Weights of a small transformer language model.
Size: 9 layers, width 64, MLP 256 GELU.
Architecture: LayerNorm before each block, learned positions, no biases in attention or MLP.
Training: 141M tokens, 4307 steps.
Each number is 128 + 32 x the weight over its row's rms, rounded and kept within 0 to 255. Layers, rows and columns count from 0. Numbers have three digits each. The size before them is the row's rms in percent of the matrix's.

# layer 4 attention output (transposed), 64x64, rms 0.18, rows 59-63, columns 0-63
079:127124139096172088145122156108160122133168144181123109126095087154181104079164120114114129077158115106122145084109111119158154110144094127158110063078118124129211185155142187106155181087183110
109:150151155147121105105103194120116142137113164129107077095195131119127128136139044108107135170056122107100136121092128126107186107073119089132112142048124092133079136177169101141133120146171173
110:149061120121129100146164157221081136136095119166079133155078147124082123122138137169093137114122160113118122125025105134122179135128113152088117165106157116110119082144094197130114115139098166
094:124156122097178126096093198095110134132146099124118138163095162129171143172115080122111100073099148111093079063156115080122073126111066111093131088081095128123179168169125084112143089110147108
127:140102106101094094150118092147108175172079141121157154123062153124110135070087178168086150133127156178179120130145171184082156124166128114169135171135090127137109180113197143120178161122150117
# layer 4 attention value, 64x64, rms 0.217, rows 60-63, columns 0-63
109:133134101135155175092152078146109116084147109097115172081083119135108086110124185126133108088147140157149119152123107163149082174169132133084155100186106117129189187061088127087138107104061113
105:110189130151124124149157114042168114134187161123150108078165159096129100116089141103094106104135127138116137106232122112145115102104126111161183096132089112128142171174128054123139149139130082
092:120128150110104106121114053181113112120093131113119148148131130152080160071158164122133096105177077132156127160084162134132178137159163096117078131136133073048058114074112106133153162172136107
117:109100159138170108119128119089196104111147122135104111198197121164150117191136052098177128145157123101096162132107089088184093124120157158113132114114156169151118084181109097132110144140077093
# layer 4 MLP up, 256x64, rms 0.236, rows 0-102, columns 0-63
095:139149171158123117061110113112159126121098127100134061114191111135132078110070059091077115087095119104136142183155087139099089128096098128115109132166175180129160149118128139148174171155178110
106:102138060129113108117119131159125094143091127100150192124093162100150112063183125141075155106196155175133090125158153055132182155123188149154131138120100117153085124105139133110183154142155091
083:117149140133161095083181196100173113126088161076083081141179122152122099158124116153118103171077156127175099170143091084137138109077127114149082153186047117117150100135133162126127118122106143
084:046165152124207170126089116123129080139131131091111122154152123133142173111172095133158091131116105122105143142141092051164113112086067132102152158105120118145153164153188136090145139127154203
109:109107124090153125156090124130146074150105150172093167170116103117150107083093131097184106122168104111137137153067078127132119156137091116051190118086065131139149132135127192132098200149138154
085:139147088125099132116159145097135157097154073114069178121093137069126068138122078107143141147182141148115135185168094174155132153150145069090152121113105117161138137158129158089119100095032113
091:152121145181156100134114111050119142101143103140111130133152149113166173129136108171169059159091144155102130149171133120130110134139083176158144142090114125095166174120106099110119019160072095
081:096102103121139127083162116176123088122044155108167102131164100172155101162140173072090139089124163125163131171158149092100151108092137172146094113134103156196135129103132158096111097135205099
093:179098082110115161070110095160155129128169105116114107211101123180113085120141151141086141101093149170149067149082061215156136125131108172121111089138139155113111126126108126154099112140147088
084:177131108079088146081134170122157131128105151106168089139123099076172107086104217099112149155089141096076068152100143126104107129106156199072119101180144143100119119122152140164118100108130093
096:163163118146098221114160110108101143072123209136144092153195116122114144149131162072138077165161113136107088131116125149137068139162132109162102112129103103166115161101099137101076105104083104
107:127118087119199072112183121153181108150212094133109139150170137150135163100121105131167106130155100173089170164144074098125111126129116136161127202121099109124148146136082071085116097124128081
099:068131131100124084094051103077115110125171132183132147128134107119160111103116146129102063129085119156087143144135060120119148166141151137102167141062139190159077138114139085113164174117181121
085:127094158151122122081135077169123125115171092178137055150155098173110154117147125152081071115102193178110075121100092172135095109117148139116159089142123107128193134087172128111093094166100119
108:176175102091079143171162116088153148153113110127133164164097101145095074096102108143113079114184119127179118144131124191140149148131144098070099081113073123186142174113182152137119172124164103
100:159154102135129147097114131112075156097102182114156128040117082157130183171129128086121118092167137081169080099169133126065100135138087160128162206142160136155129133111142129136116096193138128
116:106098090147073108142078117142129142132142091098071111129052127155140175138096108127109161113149089108116101166096100138202175168169104152126134116147075079166170167177113121112148150108184095
093:118131128111145088164177115082129147102166090186162169106122121133176134083156090149144127070079109169120074124136107122131163102153126161176043108157130098076125160105164157073100103155117098
100:151155110114125121172113088134088177134135095111143143101143139117131126100118110107165107177086128202103100093135170082049145155147145121128147167150142179092141131106085115079132176229102147
100:118164121145093106098109152140186099206081129134152131129098135152171157135128091144150167153160111151084122131109128072210115133165167118062133107157128146140112080193096164074109095094107139
108:142136137149093108105116130126144142163138089141177199100066096159081169070103147160177117135120163143184108199060117164088168139131103102153070113150158115157133142110102115161135117121072127
098:118098116067130130109136078119139144142176146146111115137148136158074149119096063157156058150081098182170097144181143134111156048097107097119105119130113141101180187095107071151127121119127091
111:199135138167189105157103074052149115079130131085107139130143120137160180190106088089106099141147127113084121124099193126116109097144125110097194164098109145109126102139110166098151159142178125
110:167111120137115135125138121158144187183138102114086159188106094081126175109112102140155027104153131075132080121174122085160120103145145151157114160128110162125100146145115067161092080113163173
078:134129135162172065181138077056132150082088159070139099140143114082081105163147168122129092147133193169138143120141124123102139134120156161149120158180113144156105085102070185146078101126128132
112:163104134162142142072107083169169097135146156203115134140094101181175055199119154146093109102137099177179101126123122143154077073124110146089122182155091138138148108107140141108107106100105124
096:131137138116163114084076152116148187143097153131107121119133152123178166115135123089098137042127129140096126116143105097072143097102138125108170145130132156100104137208184136111222152072163097
075:085138141088129075117114071138120140149162121065156181109182161141129127046124118111132078104098112218114170104169111092106137127089142184126162160131115146093092110082138126133164122132096144
093:154139126125125064165141213090140145128121105127083065096114153124133064090146132155177127091141118135093097141093112087137134120103172104159143157116104169143187104084135138146132114093177045
084:118130087153172090071073117106123142104148146108092111052152091146147136168106097151077089165108150124121107153089069163161139209151128169138044142151105132134146116159119130116121090141115086
080:110129105104078130075086076123107108170143141143140092136107092087053092147066103138129156139110108077192134124113125150112086111172100140149147167120177138124131137142166065197109128155099183
119:108155135120173117124100152168134121135154128164144058150104131110133114144109117134143125135052177148098153120135077141187040101134157191103165092104085115166121120123192124147045116136121107
102:106138143194061122155072103097127115215110149166149101072127095146161098146129137148130097184082123185111110065171143156157139104139133130084157153086124140090144136114142121082097150120158164
110:135077133084104064111104104182137114105166109130107119141100147133134127089132137141109152108163053175141075093108170126100117118149146108186033149095126133143104198106169120165150126162097159
075:040147086079129149104149157088143103103117188163136075149127143149127111144129195121080126107124174092162095149100115127112121100127086104116158078183131084164089147137089124158090178100157155
104:139119168148134120097088082152166065201130104112150162109093034149131107133156114152091142076159086169142097137148076075142117156113116160134123134094093106138132140101150196121139092129181111
105:194098118107118186161115141001166111088157098082135095161118130117133110128121118169184141098115117112169118148103100153102144111132106138113169098159125132168172184117111072096138142152142138
077:090134104131116114072126111160153125169137230158157045132117124164155160098092093133117160176099140081077153134129110176101090150125153119119110104093187123100098084099139131140094089148108157
092:142162141119157080136097134125106090135080103129105151154098146122106168155130173162180080182166128112077098147122073049100123074132163104158113151141146116176088162117046144148146143103088115
095:132093061134091126100130111194121110128090148145191152145085082185112147114100127118126102171068090116143116123114141167144097134173125153067123129094174142118183142115140176160146092198160158
079:111154048146106118112129153092134128119120085130110088114091159165136172124141099160142159108143122123129114136041056209132127139134142163122151123179209167124108074091142140119099125091105095
097:150118183197142155114126102042126136094064130108137089104146152124166068098123122127149177115139112110132152127195180105114175159109183127165125159097158131095146121121137107118125080197124097
118:086154135174155113137136072110138141087125057106141130158139114124114111086043152204121083143126127167130119112091159163108089124136156113133137095125130104145199197112121145103093184156177144
101:168164104134141108173082182131064139139094132151101099144129164155141121141123155097167124139110130159137110091104085121117144120194164141133133141198093090178159093039154167089110165137075116
110:119139088121182087131121113098131146163084119141126137057135135124168095166114116156169140172142181147141171077159091091154079116146163136092206144079080161140143114133081138138124089143199122
101:140094105157104132146114148125099102183174163121164058131084115130149122124113124187088140090137109176129145115129188145094133097107142066119179179060102117115125109077182126098118095190143160
102:058131103147176130118087098132184084100070090149148129086165133151161096170125134061142100129171074151166143162144101163160151163108181142127096129123142093109112168140103108121171167117137191
051:119146163092180096129085135077159149126127156107109178055122129139146076116130122135138125161061129145108124158098064074100079147104129080184099065184113139114156137071119119133113095119162139
092:150168143097108142105092145075139095091085144160098106125147121173126171148145112100091180099142108132132171190109097143075095104112160123084142148178048191159082116128179151133127160123102086
102:171134169114131154147043166142125126084090166131142118134074170124168107105163071134111132116196112056113152098140165125135121124177194119172109190113164113080121176121133150115129123134095119
114:184152103058164114130101154098116161145069149172120072153103140114116151125131075158129051122070155122143104154152129178087145114133101142128110145078101147124148165159105075183118150119192142
105:088111082117180088119111084142090131116138128100131127150060060121202149137090155154156145107161105114082094154126140106100153137149143130085192186156153124129174145108094153135203108132166103
090:181114079160091157107150163128116150079121122090114134138157050161173152119174161126123104094136168160129137151112122100161109100120142157090202109135125066113101078080095107105088130189166099
114:154155062109049132113171174157174169176114166144112164069176090150142166120147146120148083135147076098114123131138111111146114100139121123087114101181052121118118109159103097173082143127101146
092:142159128143154128121147151117119151095097118069162129170091153118163073142039114132073123097105103159158184112120117119064135152134095203106158134117096120160200177131111174122127104175126115
091:087123104143151066129070162131084159094134113127160143036114130133140158154114103126192163113107130133163155128089156084110145170189115077142153171094162102151094145127154138189164101162160139
085:131154095142180114117099145146119119120055104162119164136140158159147072139174119100194116117085094178151132144094104128179167087106172191127042098092119166135128139103098086127129135107121088
115:156113115189124134096071125149115139134093099146127191068079097124152105093121145151105146078119192166152161088090130148129147125164128152152139095100081173124183157077087135107163119140194167
099:144168103090121046149088111125180106133141108148104133132108144084129131153169125120150132077144054079141150110161152149146154130194122062180115130126096147121175177171119110177099150080163134
091:156105096153092138087136140127135144130122167170149070153095101191152083075130167087155172093142132136194117101103160151084152122062138110143105139171132161105158118084188122122129151054159118
104:142131148136150117160128099094128101123108128151096144149138165147196083139103163105125145105097047146136124109109191094108109133146150076125158165070103151163095212127162099122160193123060131
115:110158171119117092112111091071115091105147148111130114142164136093148105074112172178125132135121131133116141162089133139150186158149156121149072125136173124128090122116196156103100058198050086
108:125152173105103137106135152116172107122120131158108134137143146104118123083152182177213108130141103132102107100114142131147072024130190132158130156130057125104133093107196139113084089125109103
093:203097147103095124147129064117156115112111166151114182104072157111063153112182129147119139056169174108152115178138161169143158112142159096175159099108066097083132125119106133155143147119122138
088:171140113115123097143138154148160173091143141227155175085097101139149075124153090131126131176048143136104112156131118102105122126143131152142081158088126144095160173141178119116205154148098091
088:181123129063102119111139154139135163111135189123104177094156141068127131152117119127119088066101209062117094140146131135082147088148094121158106119127109124136114170203122179170086119164128142
092:129116134150103086145162112171142137172166107146181155119098137123149140112089129160145093142155150145154111124144059138167223144139187125067203109114114137129114141145120095086038114149131138
101:126143096176097190126127126109121134105124106143149111140157169156090115055120099103149090190163142186095091114087155141155101113149180146122186094158111065096187085106144092097132155157093116
105:116163114113106140121088112128190122132088111109122109170158119175133077143137095115134115162226141146137126111128106076067088161122122110088128112129128212058150129149091121127171067170134127
102:138088125170097095078110118181143126119108144133094064173119162141151131053164146177134139143143138121093136158072120199129125141149097123126188180152070088168086083111137137164135158118163107
102:128170145120119081121099164150135096176159215113175065106145113202140144171125128138140106110167150115175165144152133100120118119189113079116142077107134099155132147135117106119074121122210146
089:109142134094092118133156144095184135140169109154128098162132070123113092102094134114114143151033136125133123159074091142131118121123144121151057142160105050128088132122192084142173168166088095
099:117153136109086129115116160152175131077096104114208157113088133178137120179086088133119158045137128158137141125076122142105105138168135111055128207142168138140151118141092162140097071113125133
107:151092079129152111171154136138138126088153106154180147082129128143140112109083125116141147124124108223132049051099143154137163112187125141156159151062148074108118139090131160146089101137151108
102:113200135108166143124130150125204161057115113089144128054085152078159096087128153176152146100092115114105122124111106094119117210151118133159121137177120131114123141122155125101187148116072102
090:181092111118116161081162149144153134110157130144072149179145135168133141179141077064102098105118111063118100128081150081121135100127096113166085169126158197173133144189131114144108112115077157
117:103106132112098119146065165164145161165127211118106042092147079120141128130144162125131173125114062135078174113141140068078128097117158136166168106143100119116130150146069120176107158131118132
098:073162138109155097123101166110201113138094118132109132149170114111165088151149140084139077099131109162157110133115143082112115137126062098117095169179125215158129132114129124072177160188102094
103:127110116082160108132123148117100174051082065091148170129110135125104123135083149165164094127097181106180107154106103150181129127113177143070146146177132113119141149063166188145120114081137105
094:172158101123119137160122127093097189099146120170111167183072084131149123099106156184124093096113174085172073146106097219129158151123123129086150171118160134114113147118152072084109147134130106
110:115115119133164110127104088109128118057170100100125048130138135155098127093115146185152138104115101166125147123086079139189112142180057170181168161178121135148197131105135095095125134160136113
082:140136144080088081164144122094116132168139097176097139156078100079126105078097107110162154132126143114130163157046081137119121135144175159097116151207098083122144104048153161141115156117100118
106:122155133151116087175110134099148142110124114071129172103131156104095157154093124153138094132099192184075110127074123112105165095148135156127180177161117124143125107081026129093134088097092163
118:117132166144101136093117104115187092188096130102101067096178128119138116112136099137153124125145158111125133130239150080127161066119141097185156102158097139067160102089143105109095117147145162
118:144129075095092179109137064139150108091145129188059123140146120146154103104155113127130170190167093129139116127069168145153081073115185171167088112168072129126127117142165118116097112110088128
120:127135099129133102141119149124147123139115123115117104182021135120131186096148096102140191128077106111113165137074192119137137126186059079137113160101088109174148127108148171114118143186144107
114:086138130173113083114159059147127179076115144099145183081169179095118153120089208148158156128090143132130124150116155162092159105184129130131149119143091115069085136118183126171162115109128157
107:128127139200130125105113114119135137132075129157178116128098105204117123065105105074116167122180167160123118115149084125170120084150121092103142063114173202146161118139103146142164068105161117
103:093158175109068144090148093094085120078128163163131123135115146140175119114130133101116139183151111160129090120152175113193107052123140083115081180122090112170126142127151149208092145096154138
111:126201129098122088141123116152132101128032182106136131093111134118144122121182137139216117115115121122118132122132125107140112130136171137092108152119154176196122173176086067108152158134057130
086:092092087132177151163095042124177115173120101155081123128067114138150090179106148149101148112119151104124133163148133068181079132108100109111126183151071161156127092150160107100134107132084140
104:147064133081153111158091100085125138045205109164125115145083158101119132117066145195154154154115121129141128153143092115089109128151133124192167153145105139076169148095106154124128089127102087
104:095117166119126152118114039113111086154150242129099101147165152136125107093130189157128105112123143162096111095165138142129121116122119099117162155089089091166109182158164099078117122119078107
087:136126143116120159137071137144149136198118137145118060120134165152107151133137063144141095140133127175130105127103121165147153110155095117125104114120062091084194124019120116116154138114206154
117:176121078147142107120108125191151146133071150123153105125158106167119114076162197100071111127171059128148134118134148114177104125110123108148141132055115149063155142118137081098164103184112166
097:087133150126164148164107082127114127075087123060135113122083130111104114098112117175167113097116146082186145141143129155113178150124131113211106052148081137090115196147125103090131162130110175
092:100084126117199132131079174159106169117078189148131139099067118129098119165097128111157130120087119131134184141114124082114143101182142162126090133109098182155084186094097142077131072141100111
109:131159124092130129138112164133139116078137098101145156106042089053148142103077112135102168116119146134187148154095113114111105192135116155200087122132106095102122203146101181113149100100129097
079:155061104151130196094111088115052112091144138137131082122098143113124157123151113137107170117153156176106157092128151097161099107106140064155149158131135161102122203114091159136099058159115176
101:145123111125113085060122143126131146141164138159171111184117178115145116118069121158136097096133178128167033146091162134165096148148100075132071152196168100114130106114102139116079162148123104
103:125085150182095103115115097191120134142114156195133078109104090131127172126052105130068158130120122116143105129133122179168111062161115159155134184134091143107153123152129119157139118167208165
114:084118097147099118137109131161151174153181119173145147126148116121127127078148147080139107139158137175103163110105065164206143145144148149133187089158074072080140121145186122135162159083077110
113:151117103130128180140143119078166146100127152162194146098111136141156071162182096110134144119099129151072092125141136103088138074204098114168167166126088148120120060149078130149118086134126068
# layer 4 MLP down (transposed), 256x64, rms 0.229, rows 0-101, columns 0-63
077:123106128142082093170153151122158134121093101134115163134096201122182128086107063120128085122092159083076172125153114125120131073141064157157219129161134121092083154122160131106135139125167160
117:141106149143117136086104085157110135130065106113177173148127073129193071119063095115124134180083109086172108147177161142106153111064164182151074142112109166139108126160143098101132120148118110
099:109101128162098142159182175120156119128031094136128068090146154123111086147176086136154116159174062158144115103143118151125113072135113169101145123072149168137113112122099146116166189115127084
083:124076134135096127122205126187114113147125083172109143141147154117134142106112138189158202117118188088148166089148174155086123110179148121169108109087141128142088114071110128084172155117104084
167:127179100099140134153096097124142122140155107147094128135117114140171135166131130169196000108155132115126159139121087118157083125115118055161131131150099151148148143050147158152164172098134134
081:075167177133144124151127149172120086159123129145091153169082152131151177179117138172124147093120180149128155147126165143051092104159134069135108116162147181164063166103129113118172155084096148
099:102182149113179112144136080119135229154190135106108136116103099122065112160170178158137126108166057132151113114126155142168137097110127074184134149156114130124125152144083140118122150060141139
087:137137160175142152176198152156080127080207099116122155132136123133160135139124074139175128143131128069095153092165163082135132155178105089121133122107048125152163068106107127104118163120098103
075:104130111093105135142033095068132183131099118086111114135114137117138128133136092083144150161119095173150205068152201122083101099156118102163136170123128085110113156126076080117117152123112112
076:119118104172125105127087072177179086178133099124101104121157132157090125112160117141170094115156101136155099112105123060159149106037080092150116160124096114137172102104105124117055139069125116
111:164085144102100124133173148125134118087083158171148135126159138213139123099148113153166123113063124135115116090069176163126090124152158113169189135100089155156167104115146162181174089114076147
101:115132159133114131108086176124173115108105195148145138166102082128076047140111111143143137093113160095139102085163130109136143131042185145176087070146116120095098128123200138147116123122153163
098:133158109078148104146174175191169067118087146080128075158130106157128151137120159096170119049132140067171068135114146108140086110152092129096110113125096105102191130097136116137100086131135152
094:193063136194075136115140148131137099137114085114172124173086119098083098175143127153110129164122094124065159102122087204174106075104108115115122112166115131130176109092142086118085109121123118
111:184176145146047134118132112143138078125189162117108115164098076127182150134138153118141195196112157122136143113131167131067090120097113153090158153149096085123164108104161142110083121075113141
096:149145101111162092143127143183129055129034105148145150114127078127123166101151119159093107104190153094122088106160153140183125109192131066152101143123118138152104105172081173118092099123116135
101:071098118103182151106170092086100062107169091127138186136198164110151115094147149109127158174117131158110079126138164133117084058138118189157107114175160118157120124152111119132130111124145191
106:142081171127130147174138116093148157133127146077128088151130107110129106113115134119144145153127111088142125105135129064111061162052074018139125139116121122082143175062139169150108159113091123
087:082086090127171106171147155124150140104160067054134098140136176109143151151151122112153109087173163073091160152128085165130110081112083146179080094149145102171104155136182101109155094125150125
116:105142128089170155206178138104157121131109088110145150106197120118133144154131157109087114070137133072100133135055172217116112147112140167152129127135182096141156162084122130135112160134149179
120:133079219108141112099127104140140210174050135139097064157123167145151098098100117120155079149144073170154149107101125114163168088135122149136120126139156105155144141176118135114167080145107133
091:087130136141136114154091097082120099170136131098154112129058100106173145078129195156133144119197100141170144078130113137213107137087110120190085156136103145123143105134113074090084146156107142
105:078124148099113166067193147110173188110102125151139130158090133123160089112094131120185163093143123152172150157178128127118187149116140095162080102086171131122122058148157075129140121097081136
106:092075085173128162118088148115175063139166139161152149083119151167152145119155152149154138165111142116084094197149161152089128176120091170148084148118123172054129123119150098120136173102086096
087:078131113119127109094117157153170136136160112158170128114158123172107109118127176119136123074143129115132090084170106127150230209123127176108100157107119192111112070134093073151120088144097117
114:114169137149116119105075082091124137125095142135062117138154090139090076115132166110130103135117142134146146049090163145140084128122087050140099150131089152145237107167094103116150110125112113
094:102105168125159054097110089101102170127105147170185163152173189198103086131136138094151128199151101170145115124144168150129082094124106205095100113128132123137170120142142119117147141086122148
070:143098092166116142112169127117094114105160041124113111156148134114110144167172142144107117102118133096141065105135135153173165093185082136135117116078059110195151137146096186133183128084094154
086:164106102133046131103170117178111067155108159085092133116151088130131091138100125064085167158144152129121116150116149136164140101140169158114152155068185175140093072149147103078152103122104096
069:161126183136080172160129140167038109118137127119203093121091164154128132117109137163051124152126163110093121124101127135129167156123137177133146105139086161161091119159129174104101076081088088
081:158141115170141077140155190073131205110106121121115136105121144183182094102197111152122158072092092107128134112143116063134117113118132120164063099170098134101154127126140122135109133159099055
090:145085133161092155175137061152206139138058146132106169099138147123076061132118140118129176103136149156140180196120148096116136135130162076110138141177087067105113117160126130157133100156118131
094:159110156088060142178071096177133093119194153087088097124103108138144119157090100099169146128121131060120132148152131076112144093097082184137135141114086137119086134108094118095147178147129072
102:102154132163140124106149122079121116203143096116155157098124106161139197110157142093095137140132098119097099171144086115168189135157094090070166163116098070140142155175125123159080059098095122
086:118080123124137116111141129171079108157137023158113116098121146115030096135072103132111109112145113111122076081144134118186156137107125190161112079153136142138126097147110091118143071104094134
098:142155148082111141124121138079090098083141129123095115164112176145119122127105159143191099200126135140099084156164104122162186178133107132087109145120134056107127130140149182102128052199102143
088:118145135127164091129162100155166160148078099152101149052084197141114090156125149078066149147149178093137135116115117114170125150134209097096100150121114115063124102149154088133105125104073137
082:171121175184131183135158182128068036116115103153076123134126113112111155134121149159136140118094135092072068115150169110113161168129147115155095099161112124124070123163144087151116094091132077
101:083092111118109129111131098082063204096173152136149103107149166097132076162128070073148153073137120172192169136123140154110137125107071144091105130153123123068141084117157163121113137147143165
084:073138187136131076159078091165131175166180198103160198136136149121080136118118128151092102185163133186104138154159108129115131132146112100096086108085151165122089128165123152134145148153088096
085:122125133163144126086114140167137088171118089155094134141191142133094141154108187154077169104203127096207083104140132089087147120096121123142135137044161120150106097149132122157175078132149119
090:131176130085133090169138169184146129146184125117149163156075135125111137153136149123120051107160109107114076141082083150184095165166089096110172117144083162129156159145126149140140176060134165
152:121073135145145130079148121057131112104122134140141168122179157117144159104060092151170113132096155151149064125104128136149153150168167116119121094042166123130171173096158076155158118156165177
095:109123129164162122197126130185139127121109116104094094186127136179121183147089130168157138043164055078123128109138140132075050146111115119120153113149150113106139149172126091149170145118166145
118:168130100147105125152148115111119171162136106129120070222080096118161172157137133085169157121083135082119116103128173105103138144093124037152107112189132071114167142096139128157146146083113124
092:143048128127089080154200120071157084144144103126144137143113156138144140114171144120174134137112117135126108142150097138115131084157110115080207117180173107132088148138134106127135130239122109
113:140119153166127108106126142069079168181112094157120117084050060117119130102158116168107101149128117114139171142150057143157148140118159146156123118168123127117149096167129157211101103198155145
085:135116179163127149148190142160068109143111097162130140128146132113083103123093118201153167128141104070092169069150185128154118171140103164082069155146110102134133110147085103139191095125163104
109:188154164132096108133087091176090121123154148116155104110099107127204138138130100091231100148141123095111151095190185092101138114101129072073096155155156145131108150158131134102129116092102127
117:143110109109080131184125142103127146100182085135067131118140135115149137142092141170190140103119116144075124147122058112130099164139063149104146103211081185141105177086113166160149125162106134
119:059162111131134083071121153096146125149183069149110171093096122131141139125064172148049159125165086159142124118094067132093125163151160172143136125131151101130130130174135108096143158168076110
100:168129186092137138224150154121127103096128082091144113113163065152080094129151120142131144092095074104150201107087153134191135112126107130156125094167079102152105139079126155111130118157093136
100:097155144165066162160199124087099180061180164141101110134104149148098143103127077189119108158147118152116151102108154102110127155105128198161154129107153133172163101177105120082147123129151083
115:062116121154175122112138150169197110144127147173119125141128097142105126118141131206200133128095123187074115114122148128116142093094135095152125044115125131157189152090129142068170126084133138
083:066161144130105119162193097180115125141162133183112151151118192160114131108139084147205166119148167160128182082151134090149171124117136157131159144149154180146088083121126105142193155115155113
098:137154138141170162168145090156177091198107120124088116175116140122114030160137154168153134152118074111093120118127114120122168198110127163112113104165078127078175137107160096172112136082128139
080:159170173113094158107145154075121107152232129081117142136134097076152137176081115133128102116151126132127124141089188174093117125162095132072162102167125095145084090130074147072112134136134123
099:123132138165109095054113074129140086160118099171119162089132146121141136158102068165107115142131114137187114124083135142159085112084148149167097129137100146077070158079109094142151159183168196
084:101114132112134150164177101113061129155138152119088151167147158171152141089079076122187112040102168131173102114094141154116103171107133166067175129144122142194090105122110129122128114139080121
087:062130113107161145190128139124138172093069098140122134122167163158049132085119144137082124086171111142123101124135136150142124107176107076143179136076162096164108138119109166140167127186196147
110:146138152147087127124124124130087097069145155134147071119102111088142164078153127175121142171166131129098118137144159132140176147091094105145099106229125205163144094175119117079115090163120081
092:105110122114133118137131129161196065167110115135123155162088146136127179128118122135132113074097131172129155085148156079136108115124059098158130159079124091134070105041087085178139149169145167
129:170114146193104136126147143112180125069111199197111123116139169155106088116073130176130142190114139083135134154166100142135134147123125134147138119123129103116149150121153144092112034142070069
096:126162120154157163190112066147092069126136134107121125177113127087174150173104108083174109090092076084124127126116134150120090129125107167133094140070116103025079103090125115100127126127129156
089:114128112122155095131127100158120101129122096151137111130170165143070119107150167097078148098121097137138109063172174114108123094122154052181039161085120165129121091118104184121166130091174167
081:084146100175148126100069159140094126145135068119107142138135123118096114089083105118074138109140095148100171076111182144219142151132112147149094142085155092114078070122093107110113170168165106
091:093114148136096143146206128135159188142092132088116154145129127140109178152144094131152069145109133133102124130073076109080121093128140236107177144106090148157135141118131139094196118089163128
105:125111128138079100125093091085082155134159167143134129079116133122138151080045098117106170126102174165130149145146121149121172183122118072093125154158107122105156133203164093115061072142099104
098:121184122146179153090131108141113088145153171077143090135172137090098169150107116169087153157101078188134103164114084136144129073120097106087089160177108148116090066119102177110105142180138130
097:122104161096128104150064120142129127111081093075120077169147129100160123150132134140140157092127056121148128182145137161149129148141059119130065163078080145188071113077138073102105138110139105
091:109160152133120116098122162120078159120186142154185114133088192156106141069137154164099185128155087154090129096127155064167124169159127143138153111153086189152143112157171065086141114114104102
083:051137130122186174132108085141133056111139085130134176088153137083132161101155112111106100126140174114114138032132216140144120106105098147107123119062109123128141129158074125114151107114123120
097:111117130148061105200149107145141136124170177147165186102145126151141061095117053135166081143135129108113110067102120126095068132156106114083153108166157115127127116101133170127175106094182111
111:165133127088134068197123090093128087152120077112125142161172119095186150137070091152085098165195141165127133113172148166137141097190127155151101117057137129157134153101110115120114154116147172
089:128113190144110113109101077134110129157091146092130093169136097115107054118133105123085093077119157080136169140115113142110109152136131123105102067028140088121113072136192142108111075107158122
078:158125159152173070153113133079244128119109141102108154085110113175145152144138057124138113111126097149128142120198122150171146153154128096152126181118179126083145158161090091157143123130162118
100:147139156155128142140135082142164163131124163155094135090127115071134096144118130085135086220138153128154162147163099139082176157089189109072127134148156128114155100200154193164103087098135139
099:157121166105100155167141073154132145137127145104148100085134132113123223111148121105159141164151141092079173167144132138127127102109176087118149117099166127116081161042086154179137138050128123
077:135056187029094121087099178126155179115122137125115121145107108126148119128110151122120160133084142124110119144181150091155103129150145079123159168144135139087129171125180096157048117172086120
081:100110137125147171128113127145132159168125206123096157115235119128111144180150147133063153143144146093120145151154163072126056109139062160123130139084136136066116126136081127112129151116170133
090:129153169108097184168156122100053100132147165143132134124070111089155146165141094122134132181147165065082094176126115112141180123130163122110094132186125144179078143169144184148113137146088092
079:120104140139157174100149085138098149170136137062140117153186162169116137154121157146082135108146167175161134105169183098174161092117126114160167151066174147150119125195070097170162141103110136
120:079113090098143130154191200124085154115136095128104116222158141124153151188141114087142088139165106161162128185100129075134099134165059121090151085115136102156113143124125132135114167147153104
131:122127134139131094098087117165137147083131113107129178047141133116166130092121095118147142153138112094169185069168106112184166162078095158134051176124147152143109190135141126096141086176149116
114:167117163044058113129128077125125108109138129150120096095128166136141159155094143080147191141119109120113130065106173108137135136156121123111124153155080196097179142175164109117098191090113093
131:161177108153150093089076082128038089106173116103148169164129086122158174091117138121105124191121169131132116098127163152191167117187128096150065127120120099143165101119122126159103098143141111
104:145228134143092125113113115124124070089110092167146144114118139144147153112173158118177112132114115164107132181147081128175120095114093195169133152141148111117110068112111069042119111110114150
107:077176161106169167130125160115136028092115129112083155084091116149156129134142144111154107130123119158155152146167122152115131144111127193136094150117133226092073174122077110121113143165131158
116:135082167121142128126153162101137123142038124178097094111149152156077160128065097109179083106114118154155169107114078097174138177188118154164121113149122122153177085143114111099153119076148165
114:144136193088107107143108096150163134118132123143121162116137086103200105074154131147101111116135163147142181163094154040056084103127132113098126125093124181165147119108114061122161146081154152
087:098070107134120127125208165134115185122101102148172109155142136162113152106167121133171144095189141117134113153163136128133135126182119161117145068161135090131178087090073102163165071085179148
100:128158099171115110098095144099214145152053092126126117118153148163154081107155123124134152103141167136123098106131124099142179140085127101112149151060090183106108084171088105079160146101176083
096:185125118091112121145060234123069185168164109128097136117065128156122153158070158099106167119122135132138110166130085123144135148117121156117115085156131131092138137122128118139069103163106067
080:181130156112107146103106102149045134124158077151134202108113133109175110144137157134100171081110113129122085124090135094129121154060099078118116166133199146181060110157138116110140107163121160
133:116143070168070165146150101164151135152096134150105153077185120153095120159106124096079120123172168147156100089092157102125161101074142125107187096123117147190160118154100052150136158120162161
084:131109110130172112021158122176106072139169175127111115136141120106126107167157154148139104137151098115075083093109097157164116114128150189114143122107118113103102078163130122086129124223157098
087:118069168148208149108145151114073097135123100138121100154140141124073122104086124172115187175094135138128181120154090161118193144041103143112098127161122114091154124115128115127138100127197097
105:086084153181173152120082149090085128129113156130094107086149108131097083119110063091116139128148114127135145097128108137138181120133130151103106151081100132125175050110169037164071103141152144
083:088172124111191148149104183126111129199069106123115157099106117154137107162101127156117111135107119139085143100135180146127094156170206168124119096151151094106115128141092096128170174072180181
101:152114137135115162148166150153154072125105082066117113096139217139157158164138131144139139087100117134112133133162138156111156090114119176086116142134150173147078215088161134102187106142139191
098:144166096123164174131156136088108091181116180106143133130145156140118147130063103198147108094119143097169100157124102096079100121195094162147056109108149080150119116130072177094128100135095104
095:105143089139195135185099165109150146125113145122126157110125134124073120070107123144088064146178147132168131133157081151164188137201122075139161121120118111157129120146122128089200074134106076